From a checkpoint of a small transformer trained on Wikipedia.
Architecture: LayerNorm before each block, biases, capped logits.
Each number is 500 + 25 x the weight over its row's rms, rounded and kept within 0 to 999. Layers, rows and columns count from 0. Numbers have three digits each. The size before them is the row's rms in percent of the matrix's.

# up: layer 2 MLP up, 640x160, rms 0.123, rows 273-354, columns 0-79
# down: layer 2 MLP down (transposed), 640x160, rms 0.113, rows 273-353, columns 0-79
up273 096:539517485487475473462521489512504506476529468545506465537484491485460493506466537450496496513484538476532474504514493523480556493477520530523515537494514488435501508501492465484470517489479529509481484494486470536494502557505534483473463518
down273 094:533494442533574489505466460517495509476493503511492486507552506441503502520523491493480485468501449478478490490497452487502507481495449495473489514511500518513513478515530554498532464505532516473504470469510481529523498448458510538491527508
up274 093:487504545533503463480521474534527553483509504482548494500495442517519499469483519528502493534483509512524507486444523562530502506524480528466511459518463549448528492540512516464482525477505500515531466516536512465504510512495486488444487463
down274 095:529524466516492541514500523510503478498484500492493442480512505482509490509509541522450515493483494491491488457527481472494513524488499486501502495514522466486478492446489504493492537516519522489482520507457477556508510457499553490522512515
up275 111:498477507515475493490498506515459463521464473509498460542468482464514500546487439509503432514533526487469485540490484535478533452483482432538518486507509522523512503495521479544520509490527510524507500563518481487521453484548553518475514488
down275 124:495528498506459462485469509464559496472527524475469504513489455464547550505512516507549508513487544473483526506450520495456509458491497480515515479457514494522513522517529522479508514490518476495479485498475501524516508511501482521508465475
up276 101:496468468517508497520505519493500529508542469507511504525527496470480494566501518478563492467502543473479512474476476519483485504556473471466505547490528493534489526466488458515496487513514533483522523509530510459518497517547480493497499436
down276 093:519505513503449493486459480494462480540574439458509516483491483524520534507518466509474521508526506525486523543510525489526481514485490522517455514518468522499525466498511523445459508521466486519479494488521524508534500477525486484544527508
up277 102:507490487478461543513489506494520491517465546499487453515487451504541519499465512518482517479532492497500513514491523477490483485505518494501451491493476478513539530480470511536542511531553460527486503489509531489483467514508491517510503486
down277 094:434505503501502513504484550493513467550499491530469508509490509512484456487472504501493512509462537524501471553491474482481475495520459522509519533523484525500493507503512464487531512510480498489504486541502470474463515474525481490493491471
up278 085:448492510526482499476515536507522494504534522525545501502488476526519472530500491457536518525512514482496481489483493510523508485545474501498518508521502510467512485537512451506460557478487496508519445527528492526518534535510498499519462467
down278 079:532512522516522554525461500498487483510551451517498537500507514500515531505493487491494466536470475499534510482480487535551495485487477499476506482509524491540511476479467518514510479549507511506500548514512520487506461492449479539486508500
up279 099:513515483549426498489477470519557523510507517509528481497500483484479516468480507503531506508495516477518485483477528525460530511570469516545505528501510525521474463513490490550490520451535489491565467519549460515521503493516520521464505498
down279 099:496506492558512523478491473508491460505500509492482528509543491502519517489511455533488522503477503541537504460523503499501507502490448476501517498506482497556470497537483539514500469482484478479531503472502517546508506535472497492479487533
up280 099:500498510521494480512535520511532501468514507485534526493519458470507506499488521507564494493452474459469483485481554516497490537493540477549503517528457492491522485522541497471517504503498467500508516492525511490509483471506523552535510471
down280 094:508514501488523502482447487526472499552497475488520532519496487523466500466494508540503476497499507506506544512501475493512510547523474521489471489500473477562503505493497475499522514518476495464490529496468476545492530481500506527517470510
up281 107:488501514488535499532502526522524528483522505514482510486522475516480503468416530507553512507486522420485499534456536514514484502468476531506547479480495437469469532469518480500482526500513487498477477519488488515502517501497490478514500510
down281 108:508550498473523553516533546511499499500532495476567494500459499509447517509471523485486523502487549561506518498514504483521498497480499514502526500550476510463477478510463514459498485550474540490506516486503495523512499447464528493525474486
up282 110:522465472506500538497525533510538484495531525503523500529531458455523493481494497485537504483510523496476502504487527539490521494514479524499499511527489508458462490519569460544486470494523501454489461519526472535517481475544490509519504495
down282 103:456512518506479463523461480462500482518523508483503506490516482523494470475488530512504533520510511533544515471488566513494505517513443500465503479513499462517489509499456518479508544501467470488500522541556480509523518494549450449452525512
up283 081:484491528489454456509529468505552481519525495482501524502507475502445441537502466455487510520517477483505476490452480522504534485539495482489500535449533472532491495511475485490515497498458497493501460497533534506479483537516523470455435492
down283 076:492529493483556520511493511490516504524511483504470498529494518467468484475514510514475536491458486504548470479509468484497491494489534471494473475518533510487503443487490500456504460505455514527504497463468478542500499496507471546498479496
up284 095:483475463498475472513479460533479453500492502508466495517495506506543499531490493466440477532512519486464521504468531518584496492501487521503515509520506480487486516515470501547495464517525507481488529448519515484485492534575502510532508499
down284 101:482503473524483443536544476508528504468503455481498510537494515512539506512486467537502487511515508487490533519462500467505500513473459521521511525480499508492512510518520502493504483509540490484512475531596512522507470491519512545552514507
up285 109:521510506494512506469485529480507463460514492467462574530508459414488489522484494499528505494526505512462499510486542504496518514518499469482455516499529460474519513498466491496504502490513472474503500521479504517490499516499486551507471525
down285 104:501510536545518533488499512470516520530487522465506539496479524492533532500471527549536500469546526488493524485476514462521476487453493499481487492518431485541525498503515536544505554518508531534506481499506509474457519495447494536449516477
up286 108:512523515501511506471493487505491450481526488497515478558455501504483502481485487482485455490485479479480527485501516468506535477491481500527537496520476519481501539512552507498499509466522518446487515525505463518513565481523548518489463515
down286 113:521467527515523512502503447479534494500474494500539507544496464515497508491521494473528499501473519452506478535531505471484475472487488520527484486524447467481493509439502509449533500519497521478539500544495520535509533503455521463506478502
up287 094:523468544471452513434528422514492529480526479492498513485524503501516445489506528532474523505520500446476478527479509516531497486506486501512506498522482518507488509483482462522543519497515509490535461483505548469517501528500493498518490506
down287 105:500505488449507481513438502472491480571484493564494485498482507510520514492494513530527506525509509478486487480472523504489516527489511444517484497467501505546474543456506493495480505490478503491508469450538487465490489547514468484487509486
up288 087:486535514492524488456520526510527545516520448499552469473509493490495447515470485529494448515504503484525492483527445506503518459482514486504522501440481506510498535467520460507554490449507502450504489481489489519536472560497539505496469503
down288 094:496481466533473450491533460500494488543469536476507522508465512460493508495559438476500546489460481547475550533505531491458484525523478494476507486520481506519474512520529507484483495513492509493507530569477486510478486494463516523502465497
up289 103:517474497504500550494496462525512501465498517510501522470535475480531531462510503499502500485515487495516570519493541537505534521489494498472502540517510511487502493535531515529490502500518451407520515479499493506493517460502479503496487473
down289 105:496504528499477502523469496541476491480467530485477537519550525503483499486454459513505453510482501489491450491486509528483491505514506500472484455482509474540493518477474526445519513537463502479525524528523522506495527573509481456464475506
up290 105:522522527487466486517515527511519479509491457487495478541505521449485471477468484518530459492475500485497497504501510500471484531483533476519528538502498463506519493473453532497511516509468470473514509480512466508505489569500505489489471491
down290 109:527496515500464465499493449492476507481459499468494494451490508556484530505482546510506485462498502502525498539491492479495472498490535524484502496507432550466501469525507534505505535506517510466496469533471501464492477534437536522491523462
up291 108:506502491569478502516504508522529506454555462513485458492525467524482512482506457467536498501503533459525548538487527507474515500513474477530521505546450528529508510517528481506451514493501485481520474459467479498515515527523497483464517521
down291 098:472451514496502494485556512503508528492538468481491490528497451514515495487507515520492483515475489497485500438466504515517490483479478467510526541515516544518519563491531506514476515507493515471543503507547513485510503506527523528496533499
up292 102:482506486519491496486510504535489492452494473528450491527488490509472457488487481491488503525499576430520497461500476500494514511480466477532496521548509517476527508513510460520511505509524524444488479468557532498505501542528520501527484508
down292 098:535492503462495548531484473507480499512484459478490514499499477475503517484505495525493555521477482557490496488499501482512527532512475436527465547571505487490478447477473525495470481500527501462517517487481441520485497519520485503503466501
up293 099:486473482502491527477495487528510484523499499498525531495469495488517506519490460517496492502458494517520519467513466511498504523508462516514525511529519535463465445514528478537483481467537476431522486527502443505486513478505478507541526519
down293 097:473540521500535520540512554520494497516525522503494497505514523552474495516472534493445493484548484470510517486503497484500461466481514506442478514493507499468501508480481491495466509524474559521480470468498505510551473475471518498471498492
up294 108:504511509494489503461494452501478492482550475497500475535444503449485453501481469510513471520506520501484495521516474494497524523483496475496536496441534459489497485503487532524515521454535483477457495534499462482485530504520515536481483484
down294 117:518518526479537483526482498490494515510529504522531440517489500477477504491506471498451475523458538497529512491520503466503486492512508492553551494504508533506480470460453512483522524518473464508479510495499546496529493478493471514486500484
up295 092:481515508504513536477438536490517489522593461477542514518487514471464496514524479459506544480517521466475526525485499543504519498478506437514495508489528541559504522513496457494488497508484460477515509498510490518486501482540471464459499469
down295 089:530512453487514521521525495486477495506476510538452517515447480521562486490527506513508432499453502525514458473511488505516515481503498517532514462510501486486502505499537579520501500494493516531486473488521486471555470490447507524493515541
up296 093:463519476549497513466491494494481507518475490505550469492482504467519467540487528517518460503451473504488479532443505493525513494498512523524494495509467500480501481506559503519490528493477498464491511482529504484533524469516487499529483500
down296 089:523480551474463524483492514434536566480505498501492484503515558453491474483521486509529509479551527497476437514479470518460483451514507465512493498505496482528502528503477521487477516553515538497477490531465492522523515536455511511489495527
up297 097:489479474517482555477514518483487512478493464491450464484497498475557507507480460424484492493499474490493524507462535495511495527482499485564518495520535476506497496489483506527505454497526457489495504524469469506544457512541488531497526505
down297 104:549481536505491493523508521497503477491521453497460457520506505491511500510480512471480533481454496451546524495485504482501525518462516524476483474464510504466510506489493497511536503505524459525520524479502461523500479533513520464506540473
up298 099:507522471456513522507538466512520516475501452544464545540473462499509472468500525483498470481506529479485502522503518465506505486521454489531497481527482530465541485519501467545461464482468481483499491497558516494574483526518476509508504481
down298 084:525492473536505507513490505520517521486477536510533482502510505521480533481470474529523524509476473503498493528516456489483522546510503493519500499472520482546527494489440495469538526496479518507518488451543500550430529490477509503468490518
up299 082:484466505516443509492501499492529452498491461505494498523491482464504486501488475482521454509477497515498530526441513520511476508479491503555489540528486436485483478511472462517529532470532460512528514466519508539483499498531521506507503491
down299 087:504477533542478533504496508497505470492532475515501494512475466468501491501458463498529486471477535464495530510459483487511525510494535488524476515505499475499487490486514489504514527474521478484518539460473497540485497544531512489503509495
up300 108:530453529492497515452513488519493446477486508505509454507518489480498471474541473461530478492486468508534569519511495472478513495506520493502502534563513512490496520504526523547487495480487498483495530509528460504496530474515537541485494489
down300 109:502501497510474507502493495504462552488470496502512528508503521494506517518498505517516509492487505445487485456470499515528535520509532519509482539449500497509510473471524445474469464510544498504518511472509492533492496547493456457507509487
up301 107:471511511536502525457519545473536518490486502505488496505483440503493474472474480501494426515501506456539509512487498504530476514469482476551556532476518511461512490528513506512485498532541512523520523517494454510533497556507521492500502491
down301 101:483483501457502551451525499480483501495488490503524517471506514459513526542522511516534504524479526503491474442496470551535537484503504537481485461477515522565470450466491502451479538470508554527500495501569462500512496509482501541485497527
up302 096:491503504499483520546528494474490540489490486517468525490476464480522501483463488531448502514515516485512498517462516506520506487487527481495464493491473470501528542506500502468542506486535477522513546489474514522493456510506537450502517522
down302 102:460448475521539525496510508511492476470496497499524498544507480529519495498554493480514494508497488472499517519500514458500498464512473511490531501536479508472497449515516503504487486472496487513483477516512471460529511444500522481506497502
up303 105:480504458493525488498496471525509487510513454511529519504489477449524513548471521493524503492485523465473464510482521524510516472512486478505473521532498545520487471518483459471526513532498490485522452444558523497503507497543479498536461527
down303 104:462485491527489531522486536500530505507525501503503499490501535485456534495496518498506515483460483510503548517514498432509521478505510485494521525477523497506485469484538494484500460523564466459501485514541503562472491473511473526502493495
up304 099:523491511501435534470508512488496486500549468507518514484511487503540472489494513495487473522449501533476528493519501512502497497511513501500534498530507524467500463500495486519546537496539514505562487548521559520525487504484507523501453477
down304 091:454500507492471421513511510531450485484499526503524489482505521514494501472518503507461527488497506496513473502505467530506498500530530514495477523501497517493529498521511475458455504506518514498537489541496496490524464563486515482468510509
up305 114:492517495496496517482479523532483476470510516493526511492488477470534496531489519489504499472479509531498541507505519541527509499488460447488477547520539510539516446501491498552500513518564470463469494530500535490497513495508478552545473460
down305 122:496480520491561497482485511512502500477488514493520497505478500484486521515468522499470475490508502467498479518519471504515495534529497471447467509492477494470520517560458511566548495510511508497465503496510526475462521518506488495529481448
up306 106:501515512449479508451454502509479437469513534505567498529519531441516534505474505518470464539473477525492523528522500490551481494514501509490476512481522437511509528529509500493519469492493508454507528491541509502506517507494512524502496453
down306 115:525532504476536521503468510496497461493487500519533486511439502528478496509517515504479518527515505527500512527518520487501506487511579511496500509506512459538443527493544517535481487445479494509503505479532491474511540520483462544491487510
up307 102:467512486493474517476452493488489506491499464495541516486523500501465501517507526510532451497485514457529490542490483465462450504499497520503486468528487478525466526482486439491462519504516494460519549472498468502520488524518475518498482507
down307 100:473488523478519523495535476545574489493497529502444494501505493525509500522466549508509515506520486495529492520498481505482484488450510490538485473525531477528520505504480490480459497556524494510512458522503535543494530512527503506495499459
up308 096:493474537476496522481499470519516441510520480468490538504517482492477469471477456503507475468488486493480568528505478483499510486495472474484528498487514477531480509508536528462554532467490494505520516470508505483467481532497518507488471473
down308 090:482489494544526494507484511536498501479482454482527539467519567524506506475499498489470491498531514523493511535516517492502520516512493542494493477489449546505477506525501518503519486520469501564493488515517491444467471430530527492517485498
up309 106:500498513480501487487472513508506507483543439491483522528479477469494512488470465465529451494483527455516505488495473470487559523507488491575510521505494548471524521544491455502459497448440492518499479532508509521507519551534542524498510491
down309 102:497531482523518538506486534485493473503469524524475496497498521491507528528530484515529503510462476476529513522499486526538486477538503568521488486456492521474471479473519497493461454476456513481501514464453495491520449528457474508503486539
up310 101:497478548495482463461544516519559444493526498498508515509508462459525497497506441483519485526493534486502521529497475519512519473528535464488450492536492482506470485519500493473511505486485486502505514504500495480497493525509501507463484498
down310 091:522534520511487510508501483520520511480453477498498534535518513480510511506518502535481463513496499557470530507504478505523487503445477497562520499473487492533479514500435513503519511504494522475463550462480485515475525467515454501514491553
up311 111:525508511483516507501498520518526478466521448506496492501532480459473487487488522480528497476528504506475531503508533498536545473506471449493557483501473473524484500572521478490500483491504469469526464495510499525531522479530503523480526477
down311 106:492448502517481451512487564493455525547497487522462514519514544495532494474518495525505496503518472517438488487491559488522457487526487466486508497478478510513475507455485515497511518540516508483509520507505521536496515522526494481487522453
up312 093:488499538504508512473487503504463504490466517527559485519474448478523527490436522454508466524466483499505490501501500503545533523545488508541512488510550530541542522555552486532499485466472484499459495492493536440522476516538499521547478469
down312 103:478423522511528487526449531544493484464477488536507515518508466469517493522497486481496480562511499526505543476520424557516496490516500518482512508477515523500509527482499524478488443509543497484478499490505492556484483520485514512498487489
up313 115:502475524525531486446517466495512514491520485478493495483543475501510489518517488497524482503470476499524512494444468497502468546504510512525482520531509534503550483487515520502505443476481485471478504511501538506504529497528505535479487498
down313 121:506520515490498476522518503452522504519442504514526483533438527534487456507485532481473547501490484517499477479507500470540517548477510512537489465481479505461494496475532450500476487476529468462487488489467475546508491513483482500491467548
up314 107:507489478567466537509537515527488532495495459493464485526536465503467531482508484486517468498516495459507496540448516486458491483489480513524547509516502519539529444481485504536497530514521512496506527493498489503526490460553507475462480506
down314 117:469578506493481546509488502500514506523486498519499497526474515474488508461440505513517465494495495459507456530497507456493478494488499470494497500451511469511502466469454496509497539510500459496515479549528475502527483536488493507512458487
up315 102:508513527516487498451495530519549520473491476475465479466499478457510488501528511498523474498479582476485504516471532522508514484534513513501505501517487519483530456523530460503478509491556521439479498504454493503465518480513486446500501530
down315 099:454481509538501486532501480522508461463511515466525483481489505497506501509538514515496530519542470534494495493523472521502496543494521501448469492529524440504481486494471549463479451486501497538483481502497487491495481493563464486520470487
up316 091:471459509498483537494490527500497484532464523508522478489501486491483473543487488486543516561559475472462511503493473511518465490519515492472444484511478530509553499521487464526506506511503505457515499479542523479529474475526505507511500520
down316 088:511527530484513497497473475512505530551491498498529492531493555494530486519479511577469519483478514541500481490511485481522497512518541523518532476498533498469473506426484492494478479442476507457466484533490445501482496524503469494475487499
up317 100:502474489522496493506502504530546526501495498480527498502524484516527451538495489488533517513508519487514512485496463528500457480499439501528475481501499551510553489547506471479488452486459472475549495455497519518500502533534501489480485482
down317 096:501489535489499493494490505516544514474500451497496492539530502478523479504455490488543481499488513509488536461505483511506511478502519460509476508504501510516510516491519473508490510468497481527559520480502522535536486518544506491494483457
up318 094:479539453510515536502471503504495453521486506542506511532458502516505516515488534481478492539546508440514496520482525505513459492508506510479504469495521531476551477492541526493500464498502454529499541494454477475512488474507480504533500494
down318 102:489497522504525481511505521484527484545520513532499499476508460493493485489518498468510526564492441493487481477495484514538505573477471544534483503535485537486504478489515481538486522543516517547504499524528515479513506478454488509473491502
up319 116:540486489510495489486480522502526509499504479449459516514541480455508492494503493465481495529517519490501514484464524508488533505533458487481561528485493498527514496534553501567489472513533491409471505510511462487504463496528501506501515495
down319 115:483500544513477493517510488477472496509512510496525523515492482501515540481467517532488521486501512439438501527522501499533503524509515513522523492496519459490465512490453467459513511518489468507510522463504501525520484539528521457533465482
up320 096:529521483466486515517466528501496479469515532537497468478471505501482498500475454458513507469523469490512516538520495476478424507494523469506518478508515500497530517565508506527449465521534487469464551527528489512524480489515531492507530507
down320 103:513507500493444534508534518476516487535536490507507507516504507461523505498532550555473494523491527489500480531490503510528500510495478472465493526519522496531541464457524489487527469501457487454488478517515517487538481510500476521520498507
up321 089:462468507483479492462514517515512451528472471523470522533501510498534455499471487504523494500501475488437497494460552505535530490500478524507494501494491510489475512521508512502507516472463511487493502506530537521526503525520503467523463483
down321 087:510467492491499506521505509493467536506483508504484437521545534507475492502484522505533534458465456500501469503498466495542478517520545489522458473463524496495490507524501530458518481503459500534504492436487543489504443472515482546505517518
up322 107:494499504447479493490499496520536474517467498508523524502535465448478490522498483497498447490494543489503523499497523495539516491534480512520492481489516520543512448510502483485503515492524442466537497500475519542502519525529532512483480481
down322 103:498542520492500488534461530494515460539473484519514475497502500442485489487494508437467507521536495488507484485502486510473500499465503503486508458511514537565485518485534524500490522515521513535472463466469521449487515491538520528482512499
up323 087:489488503512495525483485511500489483504548485495490484519503489517491530514507494471488508526572459470471511518471564470523511539507502508512471517520515512531508522478460470525511505491489509476518504520520493484451491490506480489508506427
down323 088:513504505525504510531480497447473569485463465493504508490527509535503486493496524513497457520489495488474497468562473492536498522537504504475508442523509497503487470527485473495499519495488493553490482496504531510517488476505483503546479538
up324 111:538480510506509494465547475477521492513546518473484519494555512465459474503506465497515475520453524488479518513456460453455480485485492496537538490501494483472546456501492519483503471475492483490495545514507512486519532523499487459471469511
down324 121:506527494505548491522486512488531519505506500458507472505515488524512465512468524505443491482472528463480471479489559489504489521511521470508522504473469503460485525528505494517513531508468516485533481543516501489511555527564525502504483498
up325 109:516481545518484483447495496519507453510555491499480508508533472514468490501510502501580514496465523465498483520484461512495460501518499495497488511525497542491516443520518441528492510496493500513489495543500512534532537505507487530500494478
down325 114:493510483506535477502498472508426496510508468532548526512503476529524468522514492532520468517512522455494480493511474518508524496501520441496459495497460517474482498544473511514535554458485509543481505490514467477490516491432475518503500523
up326 110:499482475498515484494481514533535485489514502508493519510543515481464509488511490479571455483507458451521542533486538532486469478546441474496479501505528484488500518509487515545454499530492517501479484500496516512532486498521521496439500484
down326 128:472501499505535481504502506533530489494487497518482504459500461478476428493526490487496471466474473484475489459495418508485478489473525508542471512534531542481527480535525511542495481505523484495483518486505534529530474561494509484472499533
up327 099:522467499497477529455490480466564471498528499527521475523473495473511511466494496477540473519489484476558508571500473501465508506498491490506520477485489487504541481488520496482485533486524503485502529490470480538480544485488475541479481490
down327 093:486503478490479486498483486504482508488515511486503481490486507481457512545555475490449445466495509469538546542501528527510476493500485521524517492503494562508464504524469499474502504561514498518481511492519520531516554509500497473483541483
up328 113:522498478516463530514477496515497487509493489495462511516468481512518500478494453487473487470521518440469520473492526500517544456503475489534537506527480488517500487543554525506493523472496504513531478496529466508522487500528555452468489498
down328 123:523522494493544485488486473478530513493475486499486512518458511519510533526519498469475508506473497481511495563487504510461488500509485492482477503536502484477518483509499482462521490489499519517483508494499457530484491480544526539506459497
up329 092:461504489476532528518497491489516487459539484520498519533453438512478544502497493460503514494553496448490495532507527498510494503500476506505471502510504495500491542486480487472491528473473506500485482490546514489521508572548475477478533445
down329 086:497498494448497508516495481480487528465516502527516533460505484503510471488504522500510501504476476508535459468488472520512503526489481503548533483477523496507506485467465508492517498556509543539503533458488502502505458493426506466511462530
up330 093:499502497490470477521511457526524480496545424509470450491477487490497449476458452466479448534480531464509519499506515496490528486518487494497523528499505471502480492554484507500560515450499510521506498467522500520493510548491548456498497489
down330 098:500519494487526492488426523482506453485507510533512543514494461486528502491496521493519498502515495489536501524513539496472438488506512510451510498487493501522479527500529480492453502504513475451550527523473517472519534506506463507503491501
up331 102:486544516472528551476527499460468445506487525498544506513489518505515495483477518518510494532505502481481530499496525480517462475492460533506488450494476490498541465482484512487523525476489474475503478505557509492476518479475459468465463502
down331 102:489506504462518497462519483531460487500510510472463513474521533494503491501498490504476492551472545521531490501498511513439513481493489498504546464489522496503506501522494485537492472480496506498478519540497496472484506499512483516537545495
up332 105:511509476512513494461541508528515469534501478495471475499533455505493502497502489531496474482521528467519501528495529518483476505470497488520492493492493458441497477501510489535492535489555492522520482522459499525501469493493506506507438502
down332 107:523479514503501527530545517511502488499467521476495508491537497519531538496495527505454460473513462538510530467521498510529497501461484495484488521508487471484504524475530496468505460503483484521527500524504487494497463502503448494553503476
up333 089:503480494452496525488507567513499507471479460495484504484521507483471478552498514502515485486509516502467497517457529498480525516523480475515455512541541447502504517510486480501513448508475495485545505525518511486560492523528523548504506462
down333 084:527520472485486516515495513503486480548496499521502483468507519561479520476495500469471490469536467519518502492495544455465492481502488515470480503498512513492488497468514516480526516515563523514481488460464512455464528471503471504472502520
up334 110:505526508518517577469503494483478496464518482530507491479469525462489521518493463465534492523467495461483496478457525527545479516540545459511485497530488529507546501522490490499480507477489488491470527552518503528495560501540514530519479474
down334 119:486508539510453494489487521490520501542455462516474468525483525523512520465508516504548486492491506541476532497482483543534462478508488467526511514483524513486508532449484468497514479514469534489501479509517523512486490475496493500503502466
up335 099:483489533495493515505520514510509507450481502473536520478496507500453474554508526502534502536521498477467495531484481550537536473518516506520472512465492505531514517546497493489499481455448484471479473515517534470551471554540511470466506486
down335 098:486486508519547526515521536504482527521532480533555470488486532478528485485513511495526492521528510554487518527483520535490505492499516493454539506477497509509487486527549514483501527503530489507514473510441511529490504498466501452524514502
up336 101:464505484475535473487466511509505499447506474492502509541486497488499505512506504511546503465489484477507500500500526476507483466540496464527491505516533526473488477512538457505460542537508487501561483525480477518498514508504474506515517494
down336 111:496543497497515488504518478504481498489473556458474498490496469469475508480507486506505486479488498509480494494486543467528442530516510526552517518488475494519486529504480512522510546472497505478526460518499501511494522520516486511457525468
up337 092:535542502524482509516498544544489456489475510546533499481471497507510476471513505492466493485493503469459513529504514501490477468482508511488509505530513468464465483487472527506533538468512492501541530525532506551477516490494513459473459506
down337 092:444517487457524496482469498481447523501555472491502472513468504545503499485488460523509529527472496551541542487474475496503523524527493494477482515479570508484503505489441529498516512452471514526509540518499482468457498455509447485529514531
up338 102:506504521499480503477520485503554492490539522495530530497476475474510521494503497463559497545538524445493505537505476479508499457551508435513494474445464504516514484524488481529488502507504521485490480487529484506491503487529507528495503519
down338 099:514501525538463522486466523538515475525519503452513510507499512540491507500495544500465530532494497525435488511471462504490494515472484477525490520507502490522484506493533479455531506512553497474467541473470473499478488455488510479498507503
up339 101:486510511515466517517476463520508503475528556534555506520472457504501505468476527501475470472499489490506509525485463512473461496555444480482486454504503542468480496512535478504488507456499458536557511499513536504491502518489495495520503489
down339 093:503476516478500545514493502504494500530467490459489512511535470539500458486486479538478491462470494493501512499524471468506509546497501481458468482524514534500524504491544536492517524534499505471544456507515546480459474498501494430506512470
up340 110:483524468504538484429493448494527530505527480475500486496521450538485493498507517497528482488540538453485491521452534499478466501487482471559537466477520522504490472484490519551489549499539515481516520514484510491516498496545497548506462518
down340 115:544509457458476524485499470515502455479483522477475477529464490500571517435524484486502572466517528527476490536489543511500495463483491480517504547518442501519535498507526486529524533491477504526474509450444466497514473432500525516505530499
up341 096:497499504534426512501474487512539498510501487555523463510521509472488460503499500496480478516508507490551501504434507484487517492536527475517465474536522485500512520496465468505532497503501472516475516468489488532527485555511486471494492504
down341 098:504486479471503525504486467522513474491469513540542461537516520500521497504530522468490531530489527492500478479511462491430491454506534502529496512537541475505483485527513496455495523510498526500522520492483477527472454478452487493528485533
up342 105:508548500474450522537481484493532469460535508511501525522426500506499512502487517465472480517494546484514527507506489495491516432517505533538501566515492507468505480482509495467524545488504494482511485480490469511480531531505481519491508503
down342 108:482483474536490519473504491496494452446502510514495479520512517519516460573475519527497513470474512451529500500527499473503512473532482486492494480469493478502452494518531501502529534499459450512497443518497554531511458506464508506471527515
up343 098:498511487476479505477551480550522467482544468527491527501515501498518520514466494522540472503507480506485508538524478454468482476458505502499502518495494465525527524477489505556534493522467503471486540499527548479480509525491518498503498449
down343 091:515532504516520492527523475494523456456506530497499501472492530505496475506559517465494521527525470453484424518483471443475534480510460539516503528528491497446526487492561520468480518497541498507516499464523527463522527514503480458469502527
up344 093:500477531512493517526464496482564487460516506518506506490487474458520503511467520479500462490467522488512530502505512530499482497508501450463499453530509518490525486529543497487544489473511498501496513486527510511487483538538475471528464502
down344 105:510478528551482506509462501513529501509490488515538509521499502486511520531460538493527491489471513453524538462505480528501484473519520456467491502487509508515492504492534488512495507464486471528479523499499515512474517535548466478494459492
up345 103:543477529499503496491486535540469492495543489568471500486501518524518490496495528447481459525487547501514520485498521499506480483494473525511519532488499538470489454493480497493495533478478479502483487497537477462469507550509476506514500495
down345 105:479519475504519508527492546519492501517480518507524443535529504500467477468514534484502486512498472481535526473507527468469487558533505484493493471537502496470530482527501482521495496507507539452461527466458482520460539483478527458497524543
up346 094:478535522508506541494516503494516509481493531487544536483518475461481509478489496516590471507455487497507533512504510508503470504485472518503502483496502521481499494509473502481547537478517495470512498497490548471494489521512483503483446477
down346 089:531504507474488505496499488491496489528439507499480411441487501497546459515509466499469563513523486506490487488476494484515524486518476494506521503496551474512501534484479500517515515550521491529451477517519456481505460472467514518536572506
up347 101:468500496495528548482515514505501514457515459510577501531468485444509522540511521514512491505444513501487478513503516487489527438548502514501486498521489485473506511476527482472495518441472484485468508528532482525501541498490461530479513504
down347 100:502525489453503517510484534506496451504498555534493567508491457475508534492502492552458487508465509559487489513463519440496449496459521512487508532466514510487510526510489499463494515524481489513483523507499474504506490484516498503505483509
up348 100:481513468499528529501515552525526490501492514544527475477505509457466520507476528481562540527520512465511521477468544544483463465503514496482455490498521494489512505503463482484511463514506463486498504477514486512456562480515473529489517471
down348 098:477502481476513485451489496498494522514556545518518520516489495533518481529504489488493520508514491514521500463496466478498493493500504460483510564511527521477485511498500538486489493512549523533516532526484491467517522528503544473499495485
up349 112:544540490470501539503481502521520464467520464532497502469472488506473515500465525500525489479512502495489504492517514486500496510503447461521520465516497549483531473552456477497540480474505512498537458542457482477524513520507483560498488513
down349 103:485473496479531500507507515508504500489518504517547494532490516484487474488490481503519488527507478506459490515468507536486524507492500457524507472544465502500545524519497476493520465527515549498539482525520469488518487535520472524474499480
up350 089:483485486483457515494467503529531467460513486489536515496457516512536509484480511494510477519509491503507546485537468529496484444510494500549511542542503504485475470525472444524529496488543524498540505481512543515467492476537508528517502507
down350 081:542496482480532513501499514462507507516473489504463485472518489475483465513534488498484507475516448542497474528493466470495507516490489467575477487536508488507486464506543521500533516507490485519466487519517525500517496470529516510491500528
up351 097:495504512503452510485478500489550496497527512469480515518518453502479530453507501492571502495544465485496489489470544517517510508497530477499465546523487517543503540483500459510485562511471483481527483476503493497509530490511492537498487459
down351 092:513508471501487504506526538485481497453510489505507530537517472474567523492485511499495508526507480492491487469527505525487515498512535554515529477507482489513489516518484510503509508519510497551464452509507492509546487522492493482459559545
up352 096:489493485521469531490475545515493479466519464473520476507509481507513501527471470493514509499563524487491472489476511490539535475534506487502581518503501555490459498574528504473459464515468509506518473480532487507525517511491533506564488536
down352 094:493459555470492500489449467477487532536551522511488490498530535490504500521529463527483519475521488442493508490479508524478457513486511465524535513498488485482491524496444502468494434551506477513533490502490493477508486515496510508498508493
up353 098:486544508530459498523515497514493483441505474506484506503507478480465508524453458470472477549490522513505520496522506531558503533488453523491525535464493504533480477501520448480466519487508511486508525472541524514522514550543553478474528481
down353 098:482515481497470514506513516494533550465511493478518492508506493512486509507508483539481529527485492541483482524456519481519485477529501473497507480492538487466490477506471493467530504532558466496496551474496509495494520484521499483505533477
up354 095:513520515516496523537491495483488506511532458524490463479461508501483500508472485517488478521502495461501484542459510504475493487479536470525513515462519527506498500502505504509497561529533490493507504484492484511532514559535495470508517510